config.yaml
num_hidden_layers: 10
hidden_size: 96
num_attention_heads: 3
num_key_value_heads: 3
head_dim: 32
intermediate_size: 256
vocab_size: 2048
hidden_act: "tanh_gelu"
norm: "layernorm"
norm_place: "pre"
norm_eps: 1e-06
positions: "learned"
qk_norm: false
attn_scale: 0.177
bias: "all"
tie_word_embeddings: true
parallel_block: false
init: "normal"
init_std_qkv: 0.051
init_std_o: 0.0114
init_std_up: 0.051
init_std_down: 0.0114
optimizer: "adamw"
learning_rate: 0.00413
beta1: 0.9
beta2: 0.99
weight_decay: 0.086
lr_head: 0.00981
warmup_steps: 251
schedule: "wsd"
decay_fraction: 1.0
decay_shape: "sqrt"
final_lr_fraction: 0.0
batch_tokens: 32768
max_seq_len: 256
doc_mask: false
z_loss: 1e-05
train_tokens: 152900000
max_steps: 4667
dataset: "wikipedia_en"
Each number is 500 + 40 x the weight over its row's rms, rounded and kept within 0 to 999. Layers, rows and columns count from 0. Numbers have three digits each. The size before them is the row's rms in percent of the matrix's.

# up: layer 7 MLP up, 256x96, rms 0.124, rows 208-221, columns 0-95
# down: layer 7 MLP down (transposed), 256x96, rms 0.102, rows 208-221, columns 0-95
up208 099:566510539463498474469512460468554519439464480528521502482430529437609480499548545495490516515492524441503398489469452521449529525521507465522482510449452554513554494501430422510473500564512519484538435457464479546529523519524475469572537513552552488501428568461469514586491469488496554487
down208 098:508554512489524504532453450472424555528579449507478526559436495502554479505493511462435442478472507510453445501499477506448542542462486519427567387559541511464469519506454495519545501499507528573539485409529486557552545493389523482502498499484507531482528523543551543509494497503536534450
up209 096:542482451504503458468547523548500551501479481472486538503469463494545460510466525532498465459458491525512518486597387457503531534506559474451509486465562554457504555542509508497501501462491459534537552368572554478517634519498498502515509485462549506521541511489499447448509504441552472506
down209 093:480550499558456489502551456537493468523400551446505478510491469527427497492535479578470589446523503514469470421487505479535512477565501469486527514572467526502577482414499547540622501493494489460524476514502482523442497453441470525543521549432476455465502474498484554478527543506550520482
up210 123:500520433505515505482563496484526496407502515506589495554482455481493471539562509496431534480497495519499462586473488573505453522446518581526530516442610587450513508471507463480482444558488476445487508459482462514471515503488538486490538543487425469502516533534590502551489451481536441538
down210 112:420519461467465513509477524511485470470493563516529448439490504467507506577485454491533481518486467439496442480395510601491440477552476558463564486449510526563442505500538475542470508513475524558492481465512489473516456513534451534513456500432470529517474540522512506529597516509582511604
up211 100:480473547482482502498530510465513589427495496491488533542534489489540512513571450602477506481514519542458538518472460523474485441485548538563558429448519525498549529563416504459440475537537463505547517484505524453547474549489536476479524446499411454579519536488563538455504531435547486461
down211 092:536583537540525447479474533507534462506488426446489506557542581490432453542485449527515491502467431489515523443466488417534499549535480524514554519549488495497471503519467520517518482513447538441472509413550540509480476487515509538508543504424569442505490469555544478524563495522390461557
up212 108:550489469498568415483506439492559535401520506534454611484538503450467520519507530502491490521440478533454519500502494462522528452427563494506542478493526541517563530488506486372473491485486510472530562476547494506504484503432504411468579495502501477497428562506503547522501465460540514525
down212 112:465418527534438497514507546449533493548531533480517471507506513568557466494526519463496493539531530498476581560571518502515427482482575493546575469465539501474534455499462507530455503444507484498498440563470543554449496449520539544452420537451453452479481447497482543508531437436440481557
up213 097:500481460514506500479518424512570503461484507528486494550526447513577533524503468556521479468561462536459449458537389536432450486545560567563473484473511555471507545528544477521413486501520499422498531442533513545543526542496480525483510454548553485508484529581495459513527501440567446516
down213 105:501505624495472450541514489443423435548506513493479488486464460497588476518458476511451477547465519531463538492521578480521522554554449528499483551561433449524526515494517514516512516471487522433507468536565447501482489502522502476471547546442559555572496554407500492473443443487460493488
up214 107:538427449490450451504434490495510563451523427551489475441465513435546414560541476519474487480505545476545524516514483497534508477455560572556505442473459477540434470529560444528513496464537457509563521481497460508467524594487499488491544485527470444576483558510541446504522541443498494467
down214 096:530462573518520493416553411423487527504501391458507471451494525468591449527480409498511531446505541510481529479555498485491467554515488500499511574545544541484547562492451446454494562504485526488546522486512522502512506479480511483450483551517442501521504435534527537452524454569495558536
up215 082:499488465537545498472453562505521473516473512434547502526546511485476466484549526524516491570463497488481427587478501461487480454525515492497501534509449471431426517423481460533441454509568493430452472490453610496502505504527490514541558559516449471469495498456562476457534380556505520494
down215 082:482550525487519457504499481469469474509424526508552494545447449487487464506552496464489533463447488496516500491463545549501566572514517485500475492609466484490418524498565491537540531459417582472519514461482482553499447512497454621541465479408514495537488501433532565492484565539503516499
up216 115:541454502543537460508514514483507521469509468497485548489487520531558521473497523477478516538494572575447452525513501564400461560435535591489455446492503488472488604463496458522447491468458473483498531497535504463478493575441498426482578507503469447532557507508571394462503480484508524522
down216 115:510507510419468498540466555516526512559487523569378473557501523528448576477543493512484478479512573509461541488480498441468503540526470555473463494485499471473499460483561507435483566563476491507491489507477477548575539440518463459467514467442549549470490519568476458592513545436505456466
up217 120:506518494520501489508536485576581499469490504527457474513521576490489485539489518498499521557487525516469476493595472480490533426407530522498488434502577519392529559456523438487485451420512545422520527477521554471480502495531563452518519482496532494545474507476543424440580448490492481543
down217 106:506504492516450575486510569524470503538459491536483440487492561455505477467504538492585460450563511489496482423478481513513578483499546422512454549429532484480471530479491465498513524520495482621591498463544471574520554497466516466542467514548425476485476535495421439535535495476529535492
up218 107:531472441493570510416552439566549477474508471517464497488502561489543521431522465479519589459486561487489463493489440537522473483484547559487474444475509505556437569516571467498538506525532488526509441514496531517481593517414494486541457538495480482513512565496569454528513487452417535518
down218 109:572498578436446516510516520488471520517525415525465538480556520476481549482477486447481453462550511463436474535526546482502567480566584469489421544472521535535479407532488556501470482460498455524581533518460537550536513518465481549477478464522516457565541518499508477450515459422442511512
up219 085:534483479465555499503559495538471527520427470484564474484493535554553437527444489492507543537463495489492485498503521584482438501426539540592555559539511507421426517422497469503491568480490553506448506449524516553506500463545474508572539461470481452495457528447476456488564464561484476456
down219 095:598527549440498464447443509450519473506513532551493484544484529488512489432510469424475529528527520531485542477458489529473526594430435482466494431519497494463492439539467532518477520534506536600470488489514550474532424562516510552487461447535552543494589470505469482541454475441495506549
up220 085:511493413472495463492492526526489556524540488404487455472508481423481519465476545513436399519462452513507488611517500482539525511474500539541490450512508541526514543466529512465467490463587510442534542538540549484483474546443489459511519454459482415491458479422565495465495493586501496539
down220 087:466499500489486510447524500473514423488481472511530498533459506463513496505544537551454573549557504426519474546483499640496479497446515473454564563501455476472476502583476509498538531519437516522456505477457441515535492365485486523531557527429480528527568488533457515513457480522473485542
up221 108:482515473443487497415495486460545470482518503505454521528534424470504483490592542520474501529552515514502474548530501540535529486530522527450469446467492545487424548530489475515487443446478409393490522404460536479515554516557431493570542468521539496498541562513545493500602502490513521496
down221 113:531514468548475473481489525495512520460466503527499482500524477511543504593539467511507573428467501476486476513542452532468501440529486524508406488459506544535510529586524491466470534513406485524483535469477430430476625460496507551463542484537575442473528483565508497476435584474457499495